config = dict(
    n_layer=8,
    positions='rope',
    tie_embeddings=False,
    init='uniform',
    init_std_down=0.0118,
    lr_head=0.00726,
    final_lr_fraction=0.1,
)
Each number is 200 + 40 x the weight over the matrix's rms, rounded and kept within 0 to 999. Layers, rows and columns count from 0.

# v: layer 4 attention value, 256x256, rms 0.0655, rows 199-251, columns 64-127
# o: layer 4 attention output (transposed), 256x256, rms 0.0627, rows 199-250, columns 64-127
v199,264,171,315,189,260,189,241,118,160,224,217,211,209,258,321,186,134,234,121,245,180,125,104,252,265,211,224,222,159,69,211,203,163,185,242,211,135,167,142,212,106,227,179,151,162,249,181,312,228,192,255,223,240,159,129,143,153,178,160,187,155,233,208,191
o199,223,128,245,121,189,206,180,157,310,170,239,200,183,200,190,191,148,238,179,281,139,163,218,271,216,267,246,145,159,82,204,108,160,139,217,201,223,256,150,216,209,230,171,215,141,186,217,242,273,147,217,244,270,145,212,119,165,215,161,203,261,192,194,175
v200,249,230,256,169,165,180,226,212,242,235,226,226,302,250,277,269,227,256,192,181,208,234,277,172,183,240,192,249,173,243,132,145,164,237,236,155,216,195,189,208,220,170,188,228,192,208,177,276,172,209,179,194,222,173,206,150,153,187,155,198,213,184,165,233
o200,222,227,212,187,186,196,210,178,322,173,179,240,220,187,205,142,238,167,223,162,226,237,221,146,124,220,135,202,239,159,190,187,282,191,166,243,236,236,182,157,196,175,189,212,224,162,208,154,172,153,227,202,218,211,201,208,190,201,160,247,188,167,198,184
v201,216,117,143,182,241,253,201,239,209,214,226,264,253,221,228,155,238,226,252,203,184,130,270,170,196,211,200,203,204,238,181,227,263,224,163,208,147,259,114,194,156,206,200,255,230,183,182,240,194,177,270,199,238,170,178,188,154,228,208,191,203,188,145,154
o201,211,155,178,197,222,254,132,191,184,206,170,213,258,284,175,139,232,228,178,230,201,215,219,249,158,223,276,206,187,181,236,141,192,184,224,169,132,209,119,162,227,155,277,272,159,169,143,152,134,143,226,253,239,178,256,213,177,224,200,250,131,201,165,98
v202,227,231,173,197,213,150,257,288,201,185,207,267,238,215,232,102,154,200,155,218,226,243,170,180,257,177,159,209,183,230,175,133,159,209,217,246,165,206,163,174,171,251,156,131,221,235,203,221,150,165,246,198,180,168,200,118,193,214,187,146,150,248,186,219
o202,217,256,195,172,257,122,189,204,273,225,151,243,204,200,247,205,162,188,167,218,141,199,197,161,222,197,241,193,226,215,191,122,166,224,218,186,201,245,121,191,198,158,182,192,245,188,186,245,195,111,186,235,167,165,227,155,149,145,154,175,204,208,209,242
v203,255,180,222,242,174,223,197,97,172,137,185,191,226,177,142,225,200,196,192,182,237,153,182,235,158,214,190,215,224,210,226,246,208,198,175,181,226,219,217,183,201,195,182,200,163,186,192,174,243,224,246,204,234,207,243,266,207,182,266,213,251,192,173,176
o203,241,134,164,229,177,247,217,192,91,184,216,150,209,245,144,222,182,232,199,216,269,198,190,221,193,261,231,215,227,271,201,260,193,187,175,200,204,129,233,250,180,205,192,169,190,210,158,189,226,291,216,182,238,228,164,242,212,204,242,217,165,196,158,131
v204,257,207,154,263,138,158,160,137,269,118,159,274,210,158,239,148,227,177,153,89,224,222,220,200,235,173,210,138,218,165,198,197,287,192,240,172,285,172,265,198,137,204,218,230,184,302,179,190,243,184,328,196,140,94,167,116,236,217,255,228,151,96,178,246
o204,145,222,138,211,210,117,163,145,123,265,126,193,225,175,271,141,231,184,194,168,213,232,229,226,189,231,225,120,173,295,247,207,366,129,172,226,245,175,241,190,185,140,242,152,203,223,144,161,243,198,230,138,171,137,265,158,214,182,281,250,188,124,136,249
v205,209,221,245,161,232,193,250,241,171,190,242,272,194,224,255,183,179,275,186,242,152,194,170,193,347,190,189,222,230,222,182,198,209,226,190,181,196,247,207,180,176,188,176,205,144,262,232,199,266,181,247,198,215,168,250,179,219,175,225,166,176,177,165,130
o205,164,283,196,182,210,224,224,238,213,260,153,217,207,246,203,204,175,251,205,235,201,162,172,217,256,210,188,165,240,167,251,90,253,131,170,173,180,226,158,228,224,141,165,198,176,219,251,140,214,211,210,166,208,188,196,205,222,150,252,229,235,153,175,197
v206,288,271,192,279,204,219,272,217,250,124,216,121,234,243,247,170,214,237,165,199,191,128,233,277,246,203,182,234,201,207,242,170,143,178,200,201,155,240,144,192,249,264,227,284,132,219,232,126,210,123,220,178,210,139,132,223,244,187,166,198,184,220,194,190
o206,216,189,215,206,232,243,171,228,299,159,221,244,174,228,251,160,174,195,162,274,213,223,217,186,208,199,206,201,120,223,200,168,147,222,200,111,191,238,188,147,151,198,255,194,163,214,239,188,179,110,180,250,222,139,171,154,189,240,212,211,181,209,225,216
v207,132,181,226,239,270,133,254,180,151,172,271,130,112,264,178,282,239,170,150,177,175,175,167,169,229,231,244,235,194,146,214,259,243,248,233,220,251,235,280,193,183,134,180,183,178,234,195,189,227,210,179,218,272,220,215,271,264,142,191,189,201,198,227,204
o207,212,162,205,200,191,209,238,198,109,185,292,117,141,204,180,220,218,223,207,199,148,146,190,260,248,205,191,232,172,195,202,234,226,218,182,251,219,156,264,264,198,127,209,181,191,251,237,191,231,244,205,173,164,195,171,200,196,187,285,171,250,203,172,228
v208,227,141,235,226,244,192,220,199,222,105,220,180,177,213,178,184,184,168,256,169,126,169,214,290,157,171,228,194,220,247,212,186,301,190,160,160,148,216,190,170,174,166,199,163,183,195,205,182,221,238,177,175,227,193,229,145,203,180,180,166,125,205,251,186
o208,195,249,241,212,247,221,215,232,130,199,295,147,141,213,203,101,191,194,141,174,239,247,173,219,224,274,216,207,182,289,281,233,265,227,215,196,205,256,190,232,207,132,208,232,156,274,160,250,189,221,125,164,152,233,271,179,218,154,123,213,261,190,218,251
v209,212,150,184,171,301,211,212,141,165,216,321,139,147,170,259,200,225,155,215,256,176,151,170,279,215,198,236,157,190,122,213,221,251,213,234,246,184,143,231,255,211,170,200,281,268,211,201,214,141,258,159,205,229,139,226,223,162,192,161,188,224,251,131,195
o209,185,127,257,150,272,189,151,178,199,246,270,197,165,217,227,121,188,178,228,208,158,197,189,230,162,223,265,149,158,84,239,178,174,216,252,166,203,274,191,213,201,173,253,266,168,199,213,232,155,198,178,251,277,172,220,192,146,198,247,214,235,227,216,212
v210,293,207,170,191,228,271,262,257,165,168,174,302,302,212,244,218,207,233,147,151,172,161,252,184,213,183,136,230,198,224,215,181,176,203,222,216,152,170,194,164,205,273,141,217,165,175,191,182,137,209,196,176,182,177,200,148,228,223,201,205,199,186,234,211
o210,170,252,155,160,247,148,171,177,209,115,134,235,233,231,228,155,229,221,204,222,145,223,224,206,228,212,157,197,210,197,152,134,181,187,244,167,205,179,128,148,151,196,185,191,235,151,179,193,238,96,182,183,204,178,183,190,195,127,241,231,183,203,185,184
v211,270,237,202,199,259,172,154,234,180,170,171,182,212,262,150,165,197,239,124,266,178,107,164,199,270,233,209,209,241,143,203,124,177,306,243,187,209,250,255,226,169,188,244,224,142,245,250,230,273,210,219,222,274,133,185,194,246,154,244,187,87,247,223,157
o211,303,170,220,204,248,157,194,227,307,258,183,213,228,289,194,165,176,259,186,236,160,195,249,218,194,197,184,223,122,209,224,150,193,203,192,146,205,224,204,214,168,167,275,218,214,194,238,208,284,189,205,184,184,135,196,135,180,225,223,170,243,189,156,209
v212,209,205,230,178,184,198,207,272,183,200,174,232,232,176,164,158,188,201,254,254,224,211,178,258,193,199,182,195,225,253,217,211,167,218,89,220,181,177,220,196,150,236,186,198,282,231,200,213,218,218,187,163,222,218,244,214,183,210,216,195,140,211,164,193
o212,238,277,183,250,190,178,117,197,188,242,132,200,181,200,182,221,167,211,211,191,231,177,204,171,216,209,200,216,263,180,210,169,259,188,188,220,139,184,181,219,103,196,185,226,194,217,179,172,218,179,185,163,202,254,200,235,249,150,186,312,158,183,214,168
v213,175,158,214,190,262,192,191,270,196,242,269,252,197,229,246,163,222,249,201,155,195,221,205,301,265,249,91,145,164,108,163,129,161,160,200,179,220,281,223,218,168,127,199,250,131,198,190,161,194,188,221,234,268,194,147,144,180,235,249,223,113,258,190,211
o213,164,194,241,201,144,180,108,266,219,178,226,213,168,261,262,210,281,190,201,232,152,175,215,266,228,258,132,113,176,158,197,148,241,100,200,183,190,168,254,256,233,158,231,209,219,223,193,221,181,259,287,286,170,242,128,116,221,264,198,147,123,171,163,259
v214,209,250,173,103,104,227,206,218,152,254,167,277,234,277,230,234,160,198,195,195,284,228,235,162,225,197,247,235,216,229,225,212,212,186,163,205,180,180,180,200,222,213,252,226,235,167,213,283,173,225,221,181,213,261,262,147,157,222,187,175,219,231,231,165
o214,189,225,182,166,177,162,223,177,225,204,120,221,225,140,223,240,143,207,216,186,194,241,229,172,161,184,191,280,252,222,204,182,181,233,204,181,149,209,233,148,305,203,124,186,251,149,225,251,228,202,208,239,234,263,226,217,237,151,179,199,227,248,222,177
v215,187,233,166,95,232,217,135,180,162,278,217,194,288,200,156,283,181,172,200,213,261,157,218,219,146,206,204,185,218,125,198,191,215,227,227,184,248,172,246,222,191,217,253,204,251,124,229,184,175,307,114,179,214,209,219,275,130,221,271,234,168,276,255,179
o215,246,208,202,199,197,162,204,166,165,266,230,207,230,174,147,148,207,178,240,120,207,248,282,194,147,205,145,262,207,145,194,191,174,183,177,204,223,213,269,217,206,223,216,204,214,193,135,202,205,203,138,155,236,241,196,232,194,176,203,226,235,212,205,131
v216,132,200,233,230,204,132,261,217,155,154,219,226,208,175,179,178,245,170,199,233,228,192,230,253,206,211,213,139,217,174,167,215,233,218,98,223,217,199,268,225,211,154,248,229,175,212,179,154,224,154,210,213,271,176,139,109,238,152,209,203,244,239,158,244
o216,156,115,205,218,209,159,155,226,173,178,203,172,225,190,156,194,213,172,217,256,165,199,229,264,204,214,241,233,151,197,184,180,221,145,235,229,211,186,222,221,234,280,212,166,176,211,101,236,197,203,239,171,156,101,221,144,175,212,198,219,147,249,165,255
v217,245,203,171,258,165,272,248,135,122,200,167,125,220,190,139,241,207,217,177,164,210,138,247,135,167,173,262,227,244,226,180,279,241,215,172,185,218,214,227,186,246,232,204,241,262,244,205,228,221,163,207,182,169,140,202,200,209,188,230,260,267,176,188,180
o217,201,170,209,231,210,238,221,155,129,131,165,184,229,230,203,233,217,225,179,188,203,238,174,222,173,176,263,237,199,225,169,215,181,207,213,126,216,146,242,161,191,174,261,162,166,250,207,189,225,170,176,160,283,191,193,245,176,205,338,250,204,244,218,131
v218,220,214,171,235,210,263,174,207,145,151,223,263,118,211,151,175,280,204,164,186,180,134,183,194,220,147,231,169,207,161,146,257,251,174,197,233,193,239,250,225,193,174,244,191,131,254,159,230,237,302,228,192,183,213,238,241,260,135,223,176,259,179,221,178
o218,155,234,134,203,174,237,195,209,82,215,198,123,183,227,194,203,214,224,213,257,202,199,197,308,220,193,237,185,197,230,254,216,189,209,210,131,157,154,256,191,207,178,230,196,213,263,269,214,251,251,141,155,221,148,237,239,224,202,236,122,269,223,257,196
v219,241,205,212,202,101,232,165,248,119,217,171,156,175,199,200,176,226,262,170,278,214,212,272,197,212,259,142,201,197,214,189,221,166,227,205,172,223,190,229,163,288,215,200,234,251,234,185,206,197,228,224,187,191,216,170,288,177,240,218,198,198,183,242,193
o219,148,256,96,240,150,183,219,161,201,161,119,189,277,206,228,242,154,202,230,188,194,216,211,220,242,207,156,204,198,234,216,237,195,205,186,169,181,102,275,165,246,182,191,151,218,203,204,160,156,195,240,184,193,165,212,228,219,212,247,229,173,194,230,105
v220,109,156,185,225,188,255,179,281,174,96,158,112,151,267,158,264,203,214,166,277,192,162,260,209,143,157,250,194,195,204,153,268,231,167,135,190,210,191,216,218,156,233,230,208,218,258,187,140,220,275,167,170,217,247,154,293,228,178,166,187,223,163,237,210
o220,174,236,158,194,178,272,275,214,161,227,128,166,164,247,102,146,165,217,173,226,266,249,208,234,195,169,203,275,229,231,247,235,173,188,136,180,280,155,179,209,276,196,250,172,257,251,169,147,156,209,176,99,167,188,191,266,250,194,155,198,194,190,202,175
v221,120,190,226,166,188,244,244,239,156,279,150,73,169,266,142,145,177,253,121,267,206,206,129,185,163,227,177,184,239,187,286,151,194,212,173,178,215,169,240,162,115,253,144,192,324,195,224,178,241,199,205,212,267,220,206,158,162,145,154,230,186,211,214,142
o221,245,228,205,203,213,195,182,209,293,218,143,161,193,293,163,290,153,274,150,171,151,285,186,185,242,223,188,282,219,190,190,247,167,247,265,148,239,164,258,239,190,217,201,234,267,169,239,268,292,200,185,280,200,207,168,177,203,208,182,242,217,189,179,121
v222,245,187,187,141,215,152,57,180,211,139,187,242,229,204,230,246,216,200,219,262,171,204,216,187,177,207,259,190,221,279,142,209,198,284,151,158,164,158,185,257,211,243,297,209,239,181,202,164,198,264,198,208,231,254,217,237,210,203,178,173,123,191,217,196
o222,240,236,224,195,173,149,178,186,228,236,162,185,166,241,217,155,224,184,190,214,221,198,214,170,186,185,182,218,213,244,263,261,253,233,156,189,224,202,99,208,232,164,246,216,161,214,254,252,189,220,163,157,158,201,238,182,212,180,192,207,272,146,241,173
v223,260,157,230,174,155,261,78,94,123,168,170,160,201,120,179,292,241,136,216,195,200,209,209,216,178,174,283,171,183,124,224,229,162,243,211,228,234,140,236,216,233,238,190,138,251,157,188,196,196,288,165,180,137,163,209,231,275,205,237,177,265,181,144,196
o223,168,184,170,135,196,182,229,159,128,150,213,143,245,177,202,254,248,179,217,187,187,236,218,259,198,189,202,190,112,128,153,280,113,239,280,138,215,182,242,164,218,246,193,156,175,107,195,239,254,306,164,131,242,125,197,250,169,198,255,146,253,240,230,175
v224,193,232,110,181,107,179,193,225,258,233,191,141,238,308,164,139,192,172,134,156,238,252,186,215,181,190,162,229,170,245,196,179,204,165,188,183,219,197,183,222,178,239,164,240,243,216,212,173,266,157,202,157,149,238,175,149,182,187,200,230,222,224,275,218
o224,240,259,184,251,192,149,185,238,148,212,148,196,185,178,210,222,196,215,215,112,214,204,198,149,125,247,190,276,263,274,180,171,274,194,176,207,163,221,210,139,193,144,154,286,320,238,200,235,155,180,194,187,179,283,162,175,230,233,179,252,139,242,175,245
v225,178,181,209,259,108,182,166,130,183,208,151,194,116,224,273,261,173,204,236,220,193,178,259,209,239,142,209,157,190,176,151,217,189,258,226,161,259,220,200,180,216,170,210,184,275,190,220,200,232,210,194,227,196,141,129,217,159,185,148,227,190,164,176,159
o225,123,196,178,210,122,182,230,163,145,180,140,223,227,214,222,248,187,130,205,212,221,206,230,202,231,192,259,127,188,148,243,216,233,236,153,174,230,196,206,184,230,133,196,192,123,217,215,175,186,223,196,245,175,154,204,241,177,164,212,204,231,204,218,177
v226,244,158,206,241,163,168,233,218,339,127,203,260,263,231,271,148,195,264,173,248,241,264,255,199,116,205,204,214,225,182,208,167,231,153,197,216,148,141,207,163,230,224,160,230,205,271,222,137,141,221,256,179,205,160,198,174,186,174,154,183,126,228,192,252
o226,228,217,202,223,216,200,262,217,300,217,107,257,188,217,235,95,224,192,234,203,263,291,213,101,129,227,182,99,201,263,220,223,163,142,153,238,275,226,261,130,240,205,228,172,217,199,176,184,114,195,261,207,219,183,196,198,163,197,124,175,129,207,153,199
v227,227,186,248,312,179,105,279,182,268,125,143,149,196,227,119,177,209,161,206,165,174,186,222,204,186,215,230,243,229,248,211,184,222,238,150,180,167,142,227,158,105,208,221,210,196,242,227,125,181,193,228,167,199,132,186,194,251,179,145,179,152,138,228,206
o227,264,202,216,285,209,191,221,272,220,160,186,194,152,197,161,116,231,203,181,197,232,230,172,161,226,227,237,220,195,289,207,291,253,208,184,267,276,210,213,193,138,205,229,257,167,187,181,219,230,188,233,196,119,157,181,157,197,212,190,282,220,202,137,210
v228,158,270,227,171,181,200,205,279,146,159,182,192,161,276,242,213,210,268,218,208,190,145,170,160,275,230,182,225,220,153,185,151,129,154,262,192,135,229,186,236,250,192,278,237,85,235,214,196,185,202,236,217,213,225,195,150,286,156,234,167,246,205,215,232
o228,171,212,185,216,206,180,204,179,256,182,101,169,198,249,186,214,174,197,196,319,179,150,210,235,243,172,173,209,233,187,200,148,159,201,232,135,135,216,173,200,195,221,206,182,192,170,263,215,278,202,200,183,225,145,141,195,215,198,234,149,198,242,170,179
v229,151,236,80,130,165,246,171,213,165,234,202,171,253,143,193,164,190,146,182,236,222,242,179,180,213,150,249,240,187,237,230,248,224,138,166,133,179,179,189,216,126,229,213,223,262,217,201,231,245,194,185,238,197,239,253,171,96,296,180,181,225,245,210,229
o229,218,210,217,152,156,224,192,209,148,287,201,139,202,175,248,220,166,261,185,200,253,185,159,229,201,181,264,297,169,202,226,237,182,211,185,230,204,242,195,182,283,258,162,175,232,186,144,255,206,176,226,192,280,256,261,125,205,223,186,196,230,223,228,224
v230,170,252,220,178,218,225,151,226,273,199,137,280,259,159,261,139,203,258,199,175,241,171,230,229,241,224,145,125,211,167,174,194,191,162,186,229,192,214,210,187,153,240,206,162,144,243,155,168,185,134,229,170,221,205,118,223,226,176,193,205,152,188,165,178
o230,204,207,162,170,226,235,180,169,259,193,151,274,209,220,137,171,246,241,173,193,192,123,291,200,222,197,189,201,239,188,165,163,274,155,151,255,233,196,131,176,149,222,177,198,174,140,212,209,188,216,211,242,182,199,148,155,227,153,140,185,170,69,141,199
v231,172,252,183,277,277,238,188,264,184,163,141,156,184,304,218,174,197,212,139,278,183,162,219,235,290,240,186,160,227,205,140,157,203,230,226,159,204,194,231,262,225,224,250,168,170,132,225,185,246,197,253,182,213,210,165,215,232,146,240,160,202,210,260,131
o231,204,243,204,224,234,180,222,192,262,181,113,214,223,190,160,174,218,218,175,301,172,227,229,224,243,226,171,273,244,207,200,163,241,196,138,161,223,161,170,198,232,211,180,195,190,185,233,229,194,225,120,151,168,193,190,169,205,190,175,190,277,153,156,169
v232,203,196,282,211,233,204,236,188,230,280,214,226,216,153,241,218,239,209,207,197,215,216,156,174,179,192,227,203,172,141,143,213,278,189,317,215,241,237,178,211,221,131,159,286,233,281,187,256,231,154,266,205,235,200,158,137,194,199,213,238,238,185,210,212
o232,211,139,265,176,218,281,222,158,174,154,224,197,199,213,207,251,188,200,232,202,143,164,187,240,162,231,214,167,247,187,151,245,220,147,201,197,241,225,207,199,208,194,158,211,222,242,280,186,265,217,255,235,250,228,180,142,185,210,232,166,160,179,225,225
v233,175,287,248,240,243,249,210,311,198,262,172,140,164,242,235,257,130,237,151,263,148,157,180,193,181,202,164,234,201,225,155,175,121,182,277,172,243,176,226,180,162,262,178,214,159,229,215,176,296,207,222,178,189,169,181,199,210,179,213,190,190,246,268,168
o233,244,261,198,196,258,196,234,287,247,240,224,296,194,202,142,198,200,196,203,251,183,205,185,177,243,163,144,258,184,203,162,156,182,132,196,149,215,221,179,166,102,162,204,221,207,157,193,160,220,170,205,180,228,210,179,181,180,221,208,244,283,161,179,195
v234,173,225,205,137,228,132,190,248,151,265,199,55,234,152,235,234,215,224,188,220,197,202,202,131,168,227,99,210,212,200,168,137,239,244,214,141,247,165,230,142,259,213,172,156,271,191,204,191,202,100,140,215,221,183,103,188,197,218,197,273,240,277,161,213
o234,221,98,233,237,241,197,169,227,267,174,235,214,233,205,204,242,223,169,220,151,158,263,268,160,182,173,159,227,185,173,98,210,176,209,219,203,262,217,217,188,197,232,216,207,206,180,180,208,214,101,166,219,198,155,153,181,200,207,180,191,164,255,225,217
v235,272,134,249,292,260,126,223,216,218,158,213,239,224,242,213,207,167,162,226,203,211,221,152,265,160,193,162,110,215,215,228,167,236,234,187,247,192,193,188,217,120,197,144,256,260,191,233,143,206,212,214,204,179,205,215,179,191,192,213,220,94,162,141,170
o235,209,153,184,183,219,119,194,238,143,217,201,206,215,229,195,210,176,156,211,210,226,223,258,187,174,259,171,127,224,245,169,179,156,184,162,252,216,216,227,231,176,225,243,205,213,221,87,166,168,228,204,179,137,168,138,270,192,120,182,225,130,166,181,167
v236,140,284,202,275,217,139,262,146,151,181,205,123,169,181,224,271,252,142,214,187,144,192,217,185,285,207,186,168,178,129,153,164,195,166,214,260,273,232,228,181,184,181,222,214,142,236,237,146,195,196,148,196,249,119,152,209,180,182,252,191,211,177,276,184
o236,215,97,196,184,175,104,229,240,141,151,244,222,197,199,209,167,185,158,231,270,140,114,179,239,224,174,219,258,159,193,140,157,164,197,185,271,286,194,292,262,145,206,191,132,177,218,158,165,219,178,267,197,151,146,131,171,165,221,347,209,196,211,185,275
v237,185,203,132,210,145,193,204,186,203,246,215,216,178,240,135,227,263,203,187,105,220,199,252,186,149,208,224,175,197,192,241,235,239,133,167,254,254,215,257,219,181,204,208,229,74,174,169,158,251,204,268,203,193,170,159,140,189,207,191,207,264,150,220,211
o237,162,181,135,197,171,117,169,208,81,189,236,165,196,185,169,175,228,209,210,174,187,186,204,241,148,204,190,250,174,276,190,179,260,173,194,233,162,153,264,171,197,241,188,170,167,180,172,191,173,214,186,172,170,220,241,209,247,229,210,248,189,210,197,237
v238,285,143,164,260,144,147,225,190,185,222,212,183,160,271,133,204,232,224,235,196,148,175,210,167,182,174,173,235,211,223,220,160,253,237,224,206,218,201,128,169,233,203,207,197,213,234,239,254,241,192,263,212,223,111,164,244,142,199,181,184,188,137,230,137
o238,273,170,162,241,180,183,185,154,149,161,180,220,265,253,191,231,163,229,201,169,180,179,203,178,212,232,210,180,203,250,201,143,162,274,213,171,201,237,224,226,163,133,239,267,217,254,213,169,162,201,211,279,147,140,182,252,160,192,282,276,153,204,187,175
v239,208,150,182,206,211,216,200,201,187,196,272,286,226,197,211,185,133,202,201,279,218,227,126,219,209,170,233,210,227,230,201,277,160,170,171,236,157,204,142,219,192,183,182,227,197,197,222,252,153,237,202,229,229,273,245,169,156,241,223,209,159,200,129,170
o239,263,224,204,167,185,220,116,149,163,257,128,189,206,198,172,277,151,239,174,241,214,146,155,215,174,221,220,187,281,161,190,180,174,187,207,181,128,199,158,207,243,188,190,233,222,221,235,204,182,206,204,205,216,228,180,230,167,180,208,194,155,171,162,127
v240,250,238,136,218,179,182,155,197,209,231,192,156,210,223,199,218,193,202,102,198,168,213,240,176,192,181,146,212,181,235,242,116,248,219,229,174,248,146,208,201,186,256,199,140,234,184,222,207,236,179,198,193,172,124,150,187,187,232,201,171,165,216,245,175
o240,249,264,187,210,205,149,197,196,247,223,177,227,222,182,209,178,217,177,179,158,168,235,199,143,191,194,185,235,222,217,236,186,241,212,147,201,274,216,198,186,178,141,160,187,219,212,231,203,162,150,151,189,189,178,232,162,194,184,213,239,238,157,219,219
v241,211,200,267,216,234,232,241,232,201,230,205,151,227,189,176,167,177,195,175,238,194,157,250,228,196,203,231,238,184,200,215,179,138,177,133,174,181,137,196,184,227,225,205,228,270,203,212,229,174,222,207,161,271,165,241,122,174,142,136,180,227,231,200,163
o241,251,183,273,266,266,248,206,205,296,182,185,234,154,213,152,201,227,266,219,221,258,274,155,213,208,220,265,254,167,145,197,200,208,177,259,148,234,196,130,191,193,195,222,289,179,120,178,242,202,192,214,193,277,159,191,175,156,198,207,292,221,200,182,151
v242,243,230,80,270,177,146,242,190,204,74,200,230,270,178,187,129,215,203,185,176,282,277,211,199,184,152,144,182,141,216,275,191,224,216,233,248,238,255,104,214,182,272,144,206,223,219,221,169,178,141,213,175,189,151,205,160,216,216,227,169,204,212,189,189
o242,237,147,201,176,190,134,163,196,125,179,142,196,252,211,287,237,218,207,239,215,185,243,205,178,203,262,217,189,91,230,193,184,196,218,172,169,218,176,189,148,233,213,208,137,251,240,175,163,109,152,198,215,171,158,152,128,144,214,221,168,88,169,201,246
v243,226,202,162,141,217,136,224,189,188,226,177,304,243,183,229,244,172,190,282,210,194,250,213,112,237,185,246,176,227,235,196,221,137,242,195,230,195,168,166,204,169,189,229,147,219,147,205,221,189,185,158,221,223,192,208,184,225,205,194,168,306,173,160,211
o243,232,147,191,168,230,162,255,124,192,202,145,220,231,174,125,212,226,174,197,217,170,143,246,156,190,186,229,186,273,161,160,222,164,224,221,286,256,206,150,189,243,235,161,189,169,132,214,173,252,216,240,207,159,208,193,214,159,112,188,199,210,228,153,172
v244,219,238,250,214,195,151,241,226,255,254,143,138,211,148,239,203,226,186,164,177,131,202,155,220,130,195,242,263,209,184,239,179,251,218,229,181,189,214,108,191,162,211,157,240,267,232,200,187,222,169,281,222,117,178,223,178,193,227,189,200,179,239,106,225
o244,242,183,230,141,230,268,256,222,282,261,218,235,208,174,262,272,188,208,203,172,177,234,239,153,156,154,197,184,159,201,167,250,164,185,300,228,209,284,205,145,161,224,226,202,217,98,144,177,144,186,203,188,192,154,224,218,159,228,144,179,225,245,165,206
v245,206,146,231,240,152,227,229,198,233,236,199,189,182,277,192,185,195,214,264,182,169,196,193,285,166,264,178,210,165,242,240,260,144,92,210,231,208,226,202,179,193,197,166,299,219,171,205,211,158,221,131,202,187,301,221,207,118,253,188,243,232,112,232,149
o245,177,188,149,216,152,220,219,206,190,110,232,219,146,234,255,227,126,168,195,201,267,165,147,222,149,232,171,253,261,275,135,218,158,181,202,198,129,190,224,240,205,215,129,244,251,205,159,155,187,210,227,235,203,351,187,254,263,291,176,237,167,204,220,130
v246,224,213,179,196,199,175,188,246,234,247,186,104,258,195,154,198,210,208,92,289,138,226,212,172,164,236,182,201,220,189,156,184,249,299,142,193,255,117,218,197,257,238,212,161,291,165,173,163,228,193,218,189,226,164,171,256,165,225,197,253,188,236,229,157
o246,201,224,171,231,203,151,189,245,244,201,140,178,271,198,172,224,181,204,244,160,260,290,223,153,239,196,187,237,181,218,188,273,247,257,193,215,303,102,311,205,268,178,219,176,220,155,203,186,157,217,243,185,180,156,216,176,190,223,281,298,207,187,218,137
v247,185,122,209,198,167,158,146,266,188,255,186,238,101,295,140,247,250,178,184,214,210,260,195,189,203,161,312,225,188,244,136,190,185,267,247,199,166,191,171,251,184,237,269,171,243,205,246,225,169,208,184,241,219,138,197,132,195,194,120,165,218,221,215,188
o247,262,216,235,237,147,187,223,214,214,241,150,211,198,140,126,218,213,168,221,180,212,196,228,216,203,178,222,217,227,196,214,178,220,188,215,236,201,248,196,152,225,164,261,247,211,146,209,256,161,251,198,205,144,133,207,201,156,144,176,211,278,211,215,222
v248,202,202,183,163,225,165,155,160,141,234,210,214,257,188,145,188,230,213,226,149,234,171,216,126,219,197,201,191,186,251,176,289,137,189,193,232,216,199,220,190,136,189,229,163,179,196,154,232,232,221,217,203,256,186,198,207,140,206,201,201,204,210,172,204
o248,241,151,208,187,181,141,179,216,158,238,246,169,169,204,178,210,197,253,210,188,157,162,191,256,193,226,246,263,177,226,212,216,164,182,196,244,179,186,131,263,170,183,211,189,170,161,149,243,201,206,236,230,237,201,194,198,199,251,264,211,210,108,186,168
v249,169,216,211,196,176,240,258,240,181,221,146,241,207,232,140,207,213,241,126,197,194,210,238,93,205,202,242,210,212,245,202,231,192,210,172,100,253,149,203,189,186,220,177,127,214,249,200,141,272,142,270,168,220,191,151,220,267,157,176,203,223,216,264,219
o249,249,275,212,258,203,241,222,184,169,152,122,186,216,188,140,264,248,247,176,171,214,184,198,173,277,161,161,268,240,223,215,237,317,213,128,273,286,149,194,91,249,181,195,147,239,199,262,193,210,227,274,113,161,198,134,216,262,175,220,249,188,174,185,191
v250,156,194,262,261,294,220,234,225,308,193,201,311,153,268,153,131,192,250,200,239,208,179,190,201,205,274,280,171,255,251,199,225,172,143,210,229,220,226,238,227,194,197,203,238,98,179,240,211,189,203,269,215,244,250,208,164,194,153,220,199,170,245,165,217
o250,206,243,241,246,209,255,260,257,286,233,224,269,122,213,203,127,176,255,166,287,219,171,189,139,150,179,185,166,300,314,224,193,166,146,159,214,152,202,210,164,165,166,207,236,201,218,222,261,177,217,177,196,183,262,203,233,259,180,127,158,204,218,133,218
v251,255,207,203,185,168,124,220,180,213,109,153,105,233,208,275,227,144,212,142,206,174,222,190,249,201,208,168,200,166,206,261,152,226,231,216,222,213,184,195,140,193,189,133,172,251,174,239,215,180,145,152,171,175,136,132,211,191,156,151,211,172,234,229,209